python train.py --parallel_block=true --init_std_o=0.0 --doc_mask=true
Each number is 200 + 20 x the weight over the matrix's rms, rounded and kept within 0 to 999. Layers, rows and columns count from 0.

# layer 4 MLP up, 768x192, rms 0.0464, rows 413-431, columns 0-191
229,186,168,177,211,205,205,193,201,225,214,230,230,196,199,190,207,228,166,231,182,208,193,223,176,187,194,208,214,216,209,196,186,202,218,215,184,217,207,153,175,189,216,198,214,178,173,201,168,223,167,214,189,206,186,205,223,168,241,186,208,205,209,177,227,221,199,210,185,196,218,214,196,166,210,203,221,170,208,173,216,189,186,208,227,194,162,215,206,185,184,228,205,211,198,185,180,226,204,223,214,208,196,188,196,208,202,222,189,214,230,212,178,193,187,189,171,208,198,195,211,180,185,218,170,204,198,191,184,188,183,223,204,203,186,215,208,199,199,230,217,223,176,206,177,189,190,174,208,175,223,227,212,226,221,191,196,230,185,193,221,162,213,207,219,183,195,201,218,196,208,199,218,158,203,221,215,191,200,178,216,218,194,216,206,181,185,201,195,214,196,199
231,196,224,188,161,238,203,183,206,163,182,232,208,202,201,227,186,163,242,219,174,181,220,233,218,209,215,191,207,176,208,198,223,183,208,191,168,171,222,172,190,182,192,232,182,173,173,181,191,207,218,191,193,183,217,165,217,227,214,222,179,184,228,247,191,181,194,177,180,188,146,233,204,211,214,211,213,200,169,181,220,179,170,225,209,194,221,187,176,196,227,186,223,206,226,207,231,233,252,188,222,232,171,190,179,180,179,174,197,212,199,204,193,211,189,183,219,213,213,211,171,211,187,204,176,179,170,179,211,212,194,199,182,161,198,186,212,213,179,215,209,179,213,228,195,222,229,173,220,200,180,215,202,174,185,192,167,198,201,193,201,163,201,208,185,191,216,187,219,199,205,202,205,217,196,221,164,225,177,169,197,166,219,180,199,238,183,173,225,184,188,180
199,190,193,226,165,187,219,213,186,160,216,183,212,203,218,196,202,156,183,243,159,162,217,162,196,215,193,200,241,238,188,180,212,201,143,209,227,187,229,183,225,202,193,219,172,172,181,217,220,234,191,203,196,178,204,197,279,180,233,223,236,205,227,178,203,189,256,239,172,222,203,206,175,210,229,175,211,209,185,202,233,224,201,209,177,200,235,178,239,236,176,159,209,213,174,181,222,200,232,156,244,207,197,180,196,205,161,145,219,183,204,221,172,193,204,164,166,180,211,232,253,223,203,234,204,167,176,192,196,218,171,201,216,170,209,200,174,167,221,182,190,221,161,201,177,163,167,219,181,199,213,227,198,208,190,224,214,162,202,187,194,209,211,194,177,207,247,171,238,168,188,223,185,190,198,208,162,178,175,213,220,219,206,199,189,233,220,192,212,197,196,182
241,195,179,222,185,237,204,205,192,221,202,194,190,209,213,217,202,215,207,200,184,209,219,220,230,199,188,220,209,222,221,177,217,186,231,178,229,173,217,211,210,166,200,189,179,221,188,217,191,192,232,220,192,173,199,219,218,188,176,217,178,214,206,177,206,194,216,212,220,207,164,176,160,202,215,190,208,196,196,175,216,205,216,213,184,181,218,213,202,229,195,176,166,205,187,220,211,227,220,221,173,161,178,191,181,196,179,202,239,195,227,191,217,198,192,192,197,180,193,206,196,198,225,203,194,194,204,201,187,176,187,196,199,218,200,230,198,201,218,211,193,202,179,193,186,193,183,212,211,219,203,186,194,206,186,173,203,190,189,188,207,176,181,213,230,214,199,192,184,190,197,189,223,191,232,212,211,206,187,168,194,202,189,191,202,194,233,202,207,224,195,201
207,198,218,189,260,187,203,218,208,185,248,203,185,231,227,201,171,212,226,223,184,181,196,139,202,237,181,197,217,231,181,209,192,200,180,201,197,188,224,236,234,199,190,234,182,193,197,188,195,177,146,210,171,204,181,232,196,203,200,188,232,212,205,195,194,157,202,201,174,176,220,195,173,198,170,206,184,209,222,175,222,207,176,166,224,169,189,207,220,229,209,219,186,239,241,188,235,210,182,215,192,185,155,211,184,198,199,184,202,193,196,198,218,213,178,163,166,216,234,191,205,177,171,183,191,172,214,182,198,169,221,180,157,219,198,194,202,202,180,197,213,189,185,237,195,174,190,202,182,186,209,211,214,229,202,247,190,206,203,190,177,196,235,171,174,191,193,239,238,259,231,200,203,166,209,203,220,179,209,189,179,195,157,218,191,210,215,251,222,225,200,200
174,215,174,196,201,200,191,214,207,185,195,167,210,217,213,198,218,221,179,175,209,215,190,225,191,208,190,224,200,228,183,209,194,216,152,174,172,201,187,194,202,180,193,224,203,172,177,244,176,179,203,203,182,207,171,234,182,237,200,197,196,221,215,201,184,200,206,222,213,235,189,209,177,172,187,214,194,205,216,214,213,178,173,202,206,224,170,231,195,201,223,163,190,187,208,217,194,190,198,162,194,222,194,234,206,246,222,191,219,208,203,216,189,214,198,212,250,184,210,177,170,238,195,226,230,209,211,226,204,218,167,221,217,212,209,194,209,194,161,205,228,224,162,193,184,194,177,210,205,208,200,221,213,200,185,174,212,183,209,164,203,207,221,198,211,198,206,180,217,206,206,178,187,223,243,209,204,215,168,191,168,198,198,180,226,219,194,210,207,183,240,192
186,221,188,203,207,199,186,204,199,197,220,227,200,190,210,220,162,225,174,172,220,187,188,209,191,224,193,234,205,184,188,200,192,231,205,167,204,208,213,205,209,208,192,171,173,200,220,233,204,219,194,185,179,222,213,187,196,176,233,219,187,216,202,214,214,227,211,229,256,202,170,191,219,219,213,196,163,206,226,204,180,191,224,206,219,189,209,199,202,189,232,210,215,193,186,227,175,201,164,191,191,209,199,209,214,174,222,213,203,199,218,205,202,192,224,179,217,194,194,174,217,195,190,191,199,204,169,227,230,215,197,206,208,172,234,214,206,198,193,187,220,195,205,188,180,246,187,183,172,204,184,191,200,197,188,207,224,196,181,216,200,186,202,172,218,223,173,196,219,206,187,176,218,163,199,177,218,181,166,205,211,238,217,180,225,216,226,190,227,216,198,209
172,170,200,220,169,183,174,204,192,173,199,210,234,197,163,183,199,195,195,228,232,187,208,190,183,228,177,238,175,180,195,179,201,205,197,177,193,199,181,192,225,183,204,218,198,208,224,237,208,194,189,192,229,212,203,202,208,180,226,188,196,186,230,192,192,195,174,183,161,180,186,202,217,220,219,203,193,180,169,181,232,200,227,196,200,216,185,181,183,185,207,201,183,194,188,207,189,188,170,225,185,194,198,163,214,206,194,208,190,194,225,194,208,214,227,220,194,233,221,210,216,219,213,223,190,196,207,192,234,167,221,211,181,194,187,225,165,171,179,211,164,210,198,240,176,169,212,223,210,228,183,212,229,187,195,185,163,205,191,175,187,205,190,162,156,183,233,231,183,197,216,207,206,182,211,224,208,227,193,207,179,200,168,213,221,183,241,210,156,245,220,202
198,247,197,191,193,223,157,185,194,171,189,181,214,200,184,218,222,210,180,171,224,190,173,185,231,184,203,165,205,219,178,199,175,199,186,222,230,216,172,184,222,195,223,205,166,176,231,217,208,204,198,190,240,198,194,227,224,188,198,204,217,198,212,218,199,216,208,223,211,231,198,220,171,194,208,202,194,225,237,184,224,208,205,204,184,219,216,229,189,155,193,194,179,189,195,198,184,215,222,211,158,169,176,204,200,216,169,151,154,199,186,211,205,234,183,191,193,206,185,212,238,212,192,227,164,148,215,251,206,172,201,211,210,168,212,191,195,207,226,192,192,198,222,191,208,193,187,227,174,224,189,213,179,187,187,184,196,190,216,258,202,215,224,226,212,194,186,232,234,183,190,230,208,152,201,207,220,198,182,199,209,199,178,202,182,195,188,195,178,220,233,187
225,171,200,159,250,176,208,191,212,155,216,197,201,191,209,183,200,206,178,211,193,173,211,189,229,224,186,173,199,208,192,189,202,215,195,204,209,231,172,194,194,186,254,234,153,211,179,237,196,202,167,175,189,188,153,229,194,199,181,220,225,187,214,208,203,140,219,210,223,161,208,201,189,163,223,238,220,169,237,205,214,239,193,186,171,169,205,155,204,189,204,194,205,202,204,172,219,205,223,186,210,157,197,198,142,218,198,188,172,236,187,214,172,190,178,174,159,183,189,168,206,201,186,232,196,179,160,239,215,221,214,227,190,224,176,175,208,215,196,201,212,213,157,223,247,201,199,186,180,163,205,212,249,237,220,227,202,204,208,192,218,196,202,197,224,181,205,188,208,187,190,168,249,232,211,202,185,188,229,191,149,197,195,178,163,202,190,160,168,195,222,200
220,198,191,203,160,224,175,196,182,182,190,181,180,164,207,222,178,189,189,199,205,175,204,184,215,183,216,211,219,219,199,206,158,175,175,208,210,201,209,161,177,231,214,202,216,230,216,220,222,226,162,166,231,205,210,164,255,226,197,193,185,196,227,162,219,180,204,205,225,204,170,182,197,221,176,203,183,172,198,202,173,216,207,189,185,197,228,190,208,193,220,190,201,214,154,191,183,239,214,194,196,200,159,197,207,180,216,212,178,183,219,189,203,200,215,244,176,177,183,165,187,213,163,219,151,164,195,242,201,223,211,220,225,166,208,194,192,163,228,198,200,198,205,234,209,193,213,192,188,209,195,189,215,200,207,188,176,220,208,159,178,174,228,226,211,198,222,195,225,179,226,187,222,198,182,180,178,201,198,224,201,221,212,191,191,223,173,202,227,227,195,199
217,184,196,219,222,192,212,187,185,215,217,201,199,223,183,185,208,188,198,203,197,192,177,215,177,185,200,181,200,201,160,214,172,182,229,214,200,206,231,207,226,178,166,202,206,203,170,185,203,197,191,191,192,217,217,217,213,215,197,199,223,215,181,175,204,183,237,197,209,232,201,195,160,197,187,174,181,179,213,216,181,199,213,185,221,213,220,189,218,169,220,206,199,223,181,214,191,215,182,215,218,224,185,191,186,168,210,203,209,223,197,189,195,186,200,171,206,223,193,190,175,197,169,220,190,162,216,193,204,178,195,228,202,173,181,203,210,201,210,235,204,198,182,188,207,217,173,187,187,213,197,201,214,220,183,186,191,210,231,215,224,187,200,208,227,179,200,193,196,203,245,208,201,177,181,213,175,194,223,175,201,173,202,219,212,223,195,195,198,199,169,214
155,180,199,197,166,197,200,214,201,182,226,186,202,199,224,199,183,191,226,205,218,223,233,203,180,201,198,220,229,197,228,197,195,210,188,205,173,190,191,232,195,158,234,216,223,182,230,187,210,171,185,165,176,183,196,223,229,188,196,238,198,199,203,248,251,222,190,183,224,169,167,174,185,201,200,235,193,178,215,156,230,241,171,167,187,180,202,184,237,192,228,213,177,208,201,232,224,191,206,189,220,172,199,225,191,217,197,190,212,225,233,180,195,221,178,164,180,236,194,189,177,205,224,210,160,157,199,203,189,239,215,181,171,198,186,190,206,239,176,198,178,260,232,207,186,228,207,199,183,198,180,197,204,195,175,206,182,174,186,206,228,163,194,205,174,221,211,201,243,173,226,170,185,171,196,183,199,205,152,196,198,172,249,221,203,219,191,224,163,199,206,173
207,181,204,216,233,213,215,199,236,192,186,209,176,218,206,188,207,190,159,151,222,187,213,202,201,184,197,175,194,212,242,187,193,202,188,185,196,177,192,167,227,240,212,182,186,195,225,203,217,207,174,189,180,187,217,194,205,219,177,215,216,200,235,242,220,216,186,226,225,219,207,201,172,213,191,198,191,213,237,216,185,188,181,178,198,203,165,235,190,183,199,213,172,156,194,201,201,181,205,169,194,175,202,224,216,157,212,170,207,182,220,230,209,160,191,185,230,193,210,203,221,218,185,213,222,199,159,224,196,196,225,249,214,209,221,205,222,202,209,184,228,172,198,229,193,185,205,210,222,227,192,229,210,175,206,193,194,233,210,185,196,218,199,166,196,235,240,209,181,202,185,188,191,207,180,175,232,216,199,213,187,216,205,194,219,203,193,194,217,180,184,195
195,217,161,188,186,227,225,190,216,198,210,199,187,205,177,178,184,199,188,199,186,193,179,206,150,226,192,224,207,211,222,191,154,202,187,205,210,189,144,197,235,235,215,180,177,183,223,194,209,193,211,206,239,201,182,190,224,222,205,190,226,173,177,185,184,190,215,205,215,172,229,186,191,201,204,227,206,204,232,138,198,191,134,195,231,216,206,230,201,201,237,214,215,159,174,222,237,221,214,224,195,210,197,207,206,224,224,184,209,179,207,211,204,190,223,206,218,188,207,211,215,206,220,221,178,175,196,196,164,194,168,214,201,179,216,191,198,198,220,187,211,219,186,215,202,200,198,215,237,196,175,170,212,225,199,185,188,186,212,185,171,167,179,204,204,222,228,216,195,186,179,210,205,201,202,201,166,220,181,197,183,185,229,197,188,195,232,175,220,199,199,207
197,215,198,208,182,226,188,229,220,189,185,216,174,191,187,186,197,195,161,201,243,185,195,168,193,162,215,190,240,191,200,195,218,182,190,198,226,171,151,212,205,196,214,178,214,210,224,198,204,232,195,158,182,213,198,181,209,255,223,190,206,178,212,224,212,205,230,220,218,180,194,192,179,244,234,249,199,191,207,184,223,171,206,199,183,168,210,200,201,153,194,208,203,192,187,189,196,210,184,184,199,201,165,211,173,208,210,172,229,195,207,176,195,213,204,212,214,191,181,189,207,217,166,189,169,229,198,234,187,230,214,212,224,176,173,195,204,217,206,181,208,161,223,233,214,220,231,201,188,215,203,223,183,136,210,187,183,182,184,179,192,198,182,165,193,174,210,209,210,199,201,201,223,211,192,180,181,194,194,165,197,217,207,212,245,213,245,257,227,223,197,183
190,160,172,183,229,210,233,222,193,173,227,182,231,212,188,204,208,157,197,176,191,228,195,193,199,224,212,171,185,180,204,199,170,228,224,213,201,220,205,177,225,210,207,180,203,186,233,230,220,211,209,205,209,186,193,221,176,210,222,216,178,194,221,191,179,229,210,199,211,187,191,190,201,188,243,224,189,191,178,226,184,173,202,190,193,213,140,207,191,181,199,211,204,197,226,202,210,202,211,177,189,197,206,209,189,212,212,165,202,204,175,200,227,177,208,199,209,226,187,188,198,206,204,175,218,226,189,203,240,190,240,216,193,198,212,196,171,167,200,176,224,218,202,184,250,165,212,226,178,182,207,223,206,189,215,180,169,207,227,176,159,164,175,191,205,242,220,223,224,253,203,183,235,205,190,237,247,222,195,220,159,239,153,196,181,180,211,186,244,236,163,180
202,180,210,210,213,223,172,183,197,193,214,190,216,228,207,206,229,189,188,195,182,188,202,207,206,184,195,188,197,163,206,208,196,214,197,185,227,195,188,226,193,204,215,182,190,206,226,197,189,193,208,201,204,220,216,206,181,201,163,226,182,209,223,192,204,247,204,200,195,220,221,194,190,217,210,220,204,213,199,194,192,203,207,203,200,166,199,170,213,177,203,218,221,185,206,209,171,239,177,187,225,189,189,215,187,190,197,203,207,182,202,218,201,202,203,192,205,221,223,174,204,204,218,207,197,174,178,238,206,198,175,189,196,212,184,172,215,204,222,221,192,193,202,197,200,213,230,214,182,170,173,224,197,195,200,207,171,242,188,192,155,206,227,183,204,204,196,220,190,200,189,173,207,206,171,219,164,223,215,217,203,205,223,185,218,223,218,231,176,231,199,208
191,198,174,212,201,194,182,218,203,181,196,229,205,199,206,205,235,209,219,233,174,171,199,209,198,183,153,220,188,206,182,178,184,221,188,195,186,207,204,211,212,211,162,158,225,193,178,192,216,214,190,228,186,183,176,201,215,208,164,167,202,201,240,202,218,177,220,214,194,226,198,191,193,183,210,224,182,165,212,162,187,238,203,207,157,184,199,192,189,201,174,241,204,217,213,211,239,206,192,179,189,201,169,200,198,192,189,172,196,206,234,222,201,210,179,195,204,179,216,192,189,183,212,169,213,208,166,204,191,226,235,233,213,165,194,187,213,173,206,222,177,244,206,183,197,174,175,211,225,189,189,247,226,212,195,217,169,161,201,157,192,211,203,176,186,172,205,192,215,194,190,178,219,219,197,190,171,199,179,211,207,182,162,223,195,205,236,210,217,205,218,213
# layer 4 MLP down (transposed), 768x192, rms 0.0245, rows 413-430, columns 0-191
200,209,220,222,197,193,198,218,186,216,174,229,190,185,219,181,210,207,177,198,192,168,188,148,200,198,181,197,191,210,203,192,177,201,191,183,203,211,237,223,203,236,207,205,187,221,198,182,211,203,216,242,182,241,205,220,219,206,198,213,201,214,189,225,165,190,174,203,178,204,215,201,201,201,222,207,214,227,212,214,160,215,199,216,221,179,194,192,183,202,207,218,213,176,220,165,205,180,202,206,213,216,179,205,203,185,198,197,204,221,199,212,185,221,202,224,232,183,162,223,224,230,223,206,242,197,186,202,196,223,200,182,231,190,199,212,199,191,200,198,176,204,191,170,211,205,203,213,197,217,188,168,206,188,193,174,202,205,194,201,211,216,162,180,202,170,197,200,201,184,183,186,194,194,175,193,191,214,196,191,167,232,227,187,195,197,179,192,206,211,186,185
193,191,189,174,197,215,234,201,214,221,196,209,228,169,192,192,206,256,221,189,201,215,212,174,230,176,248,197,224,193,188,213,172,203,208,204,158,214,205,208,206,222,188,189,187,204,198,204,195,216,209,204,174,179,197,186,191,172,173,199,202,184,193,170,200,208,228,201,220,237,202,163,201,211,189,218,215,244,201,196,197,215,221,179,173,211,204,208,219,151,171,221,264,226,148,191,222,164,195,185,192,198,222,221,191,198,190,214,190,169,225,221,205,171,179,190,196,166,189,196,172,226,174,179,226,234,195,191,198,218,210,193,223,246,195,158,196,151,196,232,235,207,218,207,190,243,159,224,193,203,182,231,194,198,243,219,189,196,201,205,178,207,207,204,210,175,185,223,215,191,184,197,180,188,211,171,201,160,191,157,207,199,194,226,200,197,248,185,207,171,230,205
229,208,204,187,215,190,199,220,236,201,227,253,189,217,209,165,251,185,176,190,180,226,255,187,196,186,217,214,219,157,214,208,188,225,195,262,164,210,199,222,246,224,197,178,169,242,237,237,235,212,172,210,205,167,192,169,166,171,224,186,189,200,210,234,159,231,162,197,174,178,183,223,247,206,188,222,169,209,184,208,161,247,229,207,168,213,190,168,174,198,202,213,159,189,204,146,201,181,177,192,208,198,191,216,203,208,267,204,186,207,178,176,158,232,144,223,195,136,193,202,168,208,260,207,250,249,165,174,209,168,191,208,220,213,206,221,216,208,192,185,151,215,227,183,200,197,190,199,159,228,219,181,193,156,169,138,157,180,187,173,226,162,222,235,226,209,258,165,158,197,227,190,185,202,156,213,229,156,250,246,208,213,185,197,174,184,201,199,217,202,173,194
189,188,193,184,191,187,218,208,180,199,185,217,248,224,183,182,211,182,210,165,174,202,181,206,180,178,189,194,202,204,161,223,191,228,188,222,188,215,207,219,180,224,194,196,217,173,180,181,226,190,185,195,183,221,224,181,204,217,198,211,222,210,191,214,209,224,184,202,191,179,196,221,194,204,234,202,220,226,163,196,207,214,183,178,241,175,228,185,196,219,182,229,215,203,199,206,181,210,182,202,207,195,214,183,187,197,226,190,172,212,156,209,195,210,213,208,199,214,193,176,209,198,203,200,204,208,193,167,188,203,186,175,220,189,191,201,205,208,203,168,211,214,214,198,233,175,226,205,189,203,242,176,203,205,183,213,206,203,212,207,208,218,216,214,198,213,209,216,208,199,209,199,198,255,201,228,201,194,181,202,169,196,209,153,195,174,203,200,197,164,190,195
189,186,239,187,199,216,228,197,209,218,198,224,176,208,203,174,196,178,225,234,183,162,192,172,238,181,174,203,190,193,179,203,202,191,185,179,202,179,205,203,175,183,217,220,162,192,209,202,181,201,217,229,212,159,203,197,206,202,169,206,172,195,179,220,226,184,199,207,199,192,193,200,153,228,188,192,206,192,213,206,205,188,246,225,223,230,201,195,181,240,224,186,180,225,201,204,208,198,189,221,212,216,230,194,192,186,189,214,195,203,155,205,183,199,203,189,192,242,188,220,216,183,183,220,200,196,171,181,176,185,233,194,197,226,200,206,201,213,198,207,217,184,210,157,191,227,164,163,175,185,249,202,181,198,195,225,179,187,221,220,193,185,253,188,201,161,229,203,199,235,191,198,212,218,221,192,197,178,254,199,170,221,190,180,234,211,180,236,196,216,196,194
179,191,190,176,186,186,200,190,181,221,196,202,205,222,180,204,178,192,192,227,214,195,197,224,166,189,211,201,212,173,214,207,188,187,189,177,201,184,187,196,198,189,197,164,238,208,220,203,201,207,217,221,212,184,209,180,223,185,190,171,169,219,203,203,198,189,174,193,248,194,219,217,214,212,233,192,202,214,219,214,196,193,184,182,192,184,216,197,184,212,224,199,204,194,200,221,186,211,201,224,215,190,217,194,179,193,213,204,168,214,206,201,203,174,232,218,203,201,214,200,167,222,169,193,186,196,175,197,207,204,200,220,209,208,183,181,180,208,212,167,193,170,176,221,218,240,236,180,212,206,177,174,236,238,185,232,199,185,194,193,215,172,206,216,193,231,176,198,161,190,209,196,201,192,176,244,197,176,184,212,221,223,219,200,212,211,188,201,201,209,205,207
191,178,193,208,238,184,226,195,230,209,222,191,201,215,181,219,225,225,178,196,210,195,212,194,204,177,199,184,201,208,191,215,220,219,232,178,197,174,210,191,202,188,178,197,213,188,180,200,223,175,213,199,201,200,231,190,175,200,190,186,174,219,205,173,239,161,198,196,209,197,215,215,225,234,188,226,198,190,200,199,234,202,212,219,194,192,170,182,182,189,185,191,187,182,192,210,213,188,221,193,214,233,217,206,195,220,175,203,198,174,224,159,208,202,202,183,216,217,187,207,190,219,198,201,208,175,218,195,210,193,182,185,205,178,177,190,209,212,221,195,203,205,205,213,216,216,216,166,198,214,191,170,198,203,210,209,218,225,168,184,178,220,217,183,210,201,181,184,192,201,189,194,194,181,232,193,212,206,213,173,210,206,198,201,181,207,176,185,193,182,199,201
216,216,225,208,213,186,206,211,242,185,205,208,176,208,198,191,216,186,189,210,179,159,216,211,205,206,192,191,250,231,179,195,182,223,171,201,218,233,216,198,194,187,178,257,191,206,203,187,217,228,211,209,206,170,197,196,226,222,187,199,224,209,155,205,185,192,186,211,192,177,202,225,220,201,179,208,225,204,203,213,186,225,163,195,202,231,212,186,159,199,215,212,213,188,191,221,199,171,232,213,176,209,202,212,183,193,175,200,183,210,201,210,155,218,213,196,217,212,185,213,181,170,176,201,197,171,179,181,179,205,167,241,182,184,196,191,203,221,227,208,159,203,186,182,202,209,179,185,216,181,181,199,207,230,191,210,218,204,204,205,234,186,204,202,216,185,197,174,202,184,148,198,183,209,187,192,215,229,196,207,203,199,204,199,200,159,168,207,199,195,206,225
219,180,237,166,214,200,186,220,241,247,170,156,181,168,214,208,194,156,225,204,203,184,205,197,233,184,197,250,212,201,188,186,218,196,204,168,195,196,198,200,193,244,218,207,158,179,147,192,194,183,211,193,220,212,244,177,199,165,177,219,201,195,215,183,216,197,170,196,223,160,226,186,221,191,234,272,209,166,172,202,164,226,215,180,216,195,195,213,149,227,205,179,209,202,217,202,181,189,239,221,190,225,210,205,221,217,224,163,184,219,201,226,213,182,191,177,189,192,213,224,193,220,196,190,199,197,197,163,204,202,210,206,211,194,183,202,188,187,206,193,188,209,188,234,212,168,249,230,219,203,201,213,196,190,179,183,187,184,218,189,176,227,185,184,204,199,204,209,208,161,202,218,205,188,224,209,173,230,203,196,225,173,212,211,200,196,194,182,208,171,170,174
247,193,186,204,221,179,220,199,195,216,162,158,185,193,225,202,243,213,183,168,173,221,196,178,215,201,228,181,168,165,188,204,185,213,178,232,229,200,187,170,179,181,198,172,207,199,196,167,187,209,208,200,160,194,178,193,215,217,172,178,212,203,172,198,204,210,165,193,232,197,199,228,166,223,182,223,216,188,216,214,209,197,171,225,192,242,235,210,219,204,219,236,224,196,185,152,220,175,196,230,178,194,173,181,179,221,228,224,189,262,175,191,199,219,190,222,157,229,193,193,175,192,195,208,174,227,197,209,185,180,175,240,204,258,186,202,238,185,219,217,197,165,199,238,184,224,180,177,184,177,236,187,255,214,227,213,183,190,226,177,199,205,195,216,169,197,208,211,233,190,244,166,210,188,168,176,222,191,230,207,177,225,183,228,205,223,181,190,205,169,216,173
208,217,192,240,206,207,202,220,196,171,186,208,232,234,229,189,182,213,209,219,202,196,195,222,211,202,239,192,200,214,173,174,226,173,209,192,197,183,204,235,188,190,209,194,226,211,216,182,222,202,166,242,166,197,191,192,219,201,188,211,207,178,197,218,204,162,228,217,173,191,168,213,217,174,217,195,202,230,238,192,168,206,177,223,198,193,205,215,188,188,206,192,141,239,224,240,211,203,199,174,193,169,200,205,220,207,179,197,203,182,199,219,185,199,207,176,170,175,207,210,220,190,201,180,204,230,210,199,194,202,222,209,184,208,184,180,199,187,201,240,166,237,185,194,178,210,212,193,168,215,219,222,191,201,210,205,191,217,174,175,174,214,165,171,198,180,176,224,177,196,179,170,214,201,186,177,244,175,183,199,244,181,240,166,204,230,180,234,217,199,178,208
213,186,201,210,207,176,210,229,207,186,204,202,219,181,233,187,176,201,218,164,169,207,216,192,201,222,200,184,224,189,214,244,207,187,172,201,163,175,204,192,216,193,207,174,197,207,209,216,191,195,196,181,177,196,194,209,174,196,227,200,185,184,205,200,192,233,217,198,201,212,178,223,178,178,199,194,195,177,223,175,196,182,205,227,222,201,214,222,184,198,199,195,226,140,181,198,201,228,207,183,175,177,175,202,181,215,219,175,197,177,197,187,181,225,241,240,211,198,209,215,204,200,229,172,204,228,173,201,207,211,192,198,229,209,226,196,214,215,201,195,210,194,192,197,196,214,185,209,181,199,211,186,183,206,231,217,201,193,207,204,210,193,187,217,230,225,199,196,190,181,198,187,208,198,209,213,226,186,193,218,196,213,171,189,219,181,227,222,215,187,188,199
200,184,178,220,199,224,171,206,207,207,203,203,181,202,184,219,223,191,172,192,215,175,186,186,229,223,206,203,192,242,224,189,230,178,209,204,195,194,238,205,162,203,206,198,173,184,199,214,192,232,174,210,198,197,163,177,200,213,243,193,193,188,168,203,171,237,154,197,188,219,200,224,198,190,190,213,166,217,214,201,194,164,230,227,171,205,186,179,176,233,201,162,200,220,242,153,211,210,186,244,161,158,197,193,170,217,178,220,208,195,202,179,214,208,165,214,187,213,164,197,186,201,201,203,207,190,183,193,260,210,222,254,200,211,192,173,213,199,236,195,197,204,215,196,186,205,165,172,226,230,202,217,146,202,179,203,215,182,209,231,181,176,169,178,183,216,235,177,232,193,171,214,181,222,176,194,205,210,231,189,178,178,210,217,218,222,232,188,228,228,190,224
209,202,194,224,205,195,210,200,207,215,191,180,217,217,206,216,203,206,214,202,202,207,174,211,202,211,202,195,196,204,211,212,216,174,212,167,209,182,182,239,183,172,199,191,199,183,213,228,176,211,198,219,164,203,214,213,197,180,205,202,209,188,173,168,206,163,187,228,195,207,189,217,229,194,187,240,160,175,196,180,192,207,214,208,225,219,216,156,194,178,193,170,211,207,218,194,192,216,181,181,195,233,181,217,187,208,205,215,204,204,210,167,149,212,174,202,184,205,183,190,193,192,186,206,169,208,213,185,180,208,207,184,195,214,182,230,197,199,161,200,178,235,208,189,221,205,237,209,207,177,177,151,240,199,202,220,179,230,182,156,190,206,231,229,213,207,185,210,241,217,197,202,217,233,195,206,181,201,222,241,203,225,203,198,192,171,206,223,235,181,194,188
199,203,192,213,212,179,185,197,205,189,161,191,183,188,188,201,207,226,211,215,198,197,208,193,195,167,216,182,210,208,254,195,212,233,217,204,206,231,203,189,208,208,200,209,192,161,215,203,212,201,213,218,202,205,167,239,179,164,190,170,188,196,225,212,199,172,204,187,218,180,222,195,231,204,221,183,209,185,217,207,182,194,194,212,229,204,214,213,207,211,188,206,164,225,202,226,192,193,201,200,189,169,202,202,219,185,178,195,219,203,170,213,219,205,217,190,205,196,229,218,185,184,224,207,234,240,192,180,184,209,190,195,186,219,212,204,202,187,205,221,201,179,194,211,225,209,192,202,204,210,185,181,195,199,234,191,194,214,178,191,198,195,177,201,189,170,163,178,207,182,162,204,217,167,208,188,232,167,211,187,183,209,193,174,213,222,212,187,223,186,183,192
186,203,206,200,234,210,212,231,198,218,204,240,224,209,153,194,201,245,192,174,188,200,164,177,203,177,218,196,185,226,228,210,223,208,185,202,219,223,147,207,179,225,212,173,171,143,242,213,217,213,196,185,217,195,166,230,148,203,186,175,215,191,241,194,183,186,160,212,196,167,172,199,160,182,190,205,169,238,187,176,205,200,182,232,188,218,199,184,196,186,203,215,208,232,212,220,181,203,210,212,174,204,189,223,228,201,189,210,187,176,190,222,195,208,208,148,212,211,228,208,225,194,168,207,193,214,220,194,180,190,213,191,177,223,228,188,235,231,194,228,167,217,213,223,180,208,193,214,202,193,191,195,182,218,204,211,217,201,213,197,196,214,211,210,210,230,155,169,144,209,202,234,193,217,196,190,240,172,202,187,205,202,163,182,207,211,205,187,232,193,212,218
206,205,207,161,227,178,185,181,218,191,189,216,222,228,212,159,234,203,164,173,190,198,215,173,222,233,232,268,215,220,170,205,203,172,187,183,195,225,207,229,196,174,194,223,218,250,190,221,205,212,209,180,210,210,195,199,163,166,199,221,200,204,215,176,183,224,176,185,198,199,217,220,207,213,216,196,191,182,187,200,176,155,210,197,189,175,188,171,172,214,210,203,197,193,164,180,163,202,220,217,195,170,235,195,242,194,246,216,209,227,199,159,169,219,192,184,231,193,240,189,206,187,212,181,231,214,192,169,182,200,193,205,204,140,212,213,200,178,215,180,199,192,210,197,196,218,182,186,199,223,214,194,262,185,197,191,220,209,188,212,211,215,219,204,176,156,198,220,195,207,207,207,199,198,211,194,214,207,190,249,226,222,199,170,190,169,194,225,217,205,189,160
197,205,178,186,219,206,214,208,217,199,218,203,228,216,219,220,178,169,213,208,211,185,185,208,195,193,194,217,203,206,214,189,179,191,213,201,201,207,164,190,225,208,179,207,191,181,185,222,205,181,196,201,207,199,199,228,224,155,218,178,198,185,199,201,181,215,204,193,198,187,201,191,170,203,186,196,219,200,216,205,189,182,227,195,180,222,205,211,203,194,169,205,206,205,190,210,169,212,197,202,199,225,205,212,190,196,197,198,220,186,221,197,218,212,197,204,198,191,185,203,198,198,178,200,211,197,215,170,175,201,189,215,186,207,195,223,197,205,200,184,210,199,186,229,197,225,190,181,201,214,184,197,215,191,186,201,225,193,193,175,219,205,188,237,212,193,177,204,202,199,193,222,189,212,216,181,198,193,207,194,221,215,187,210,204,212,200,202,206,161,200,186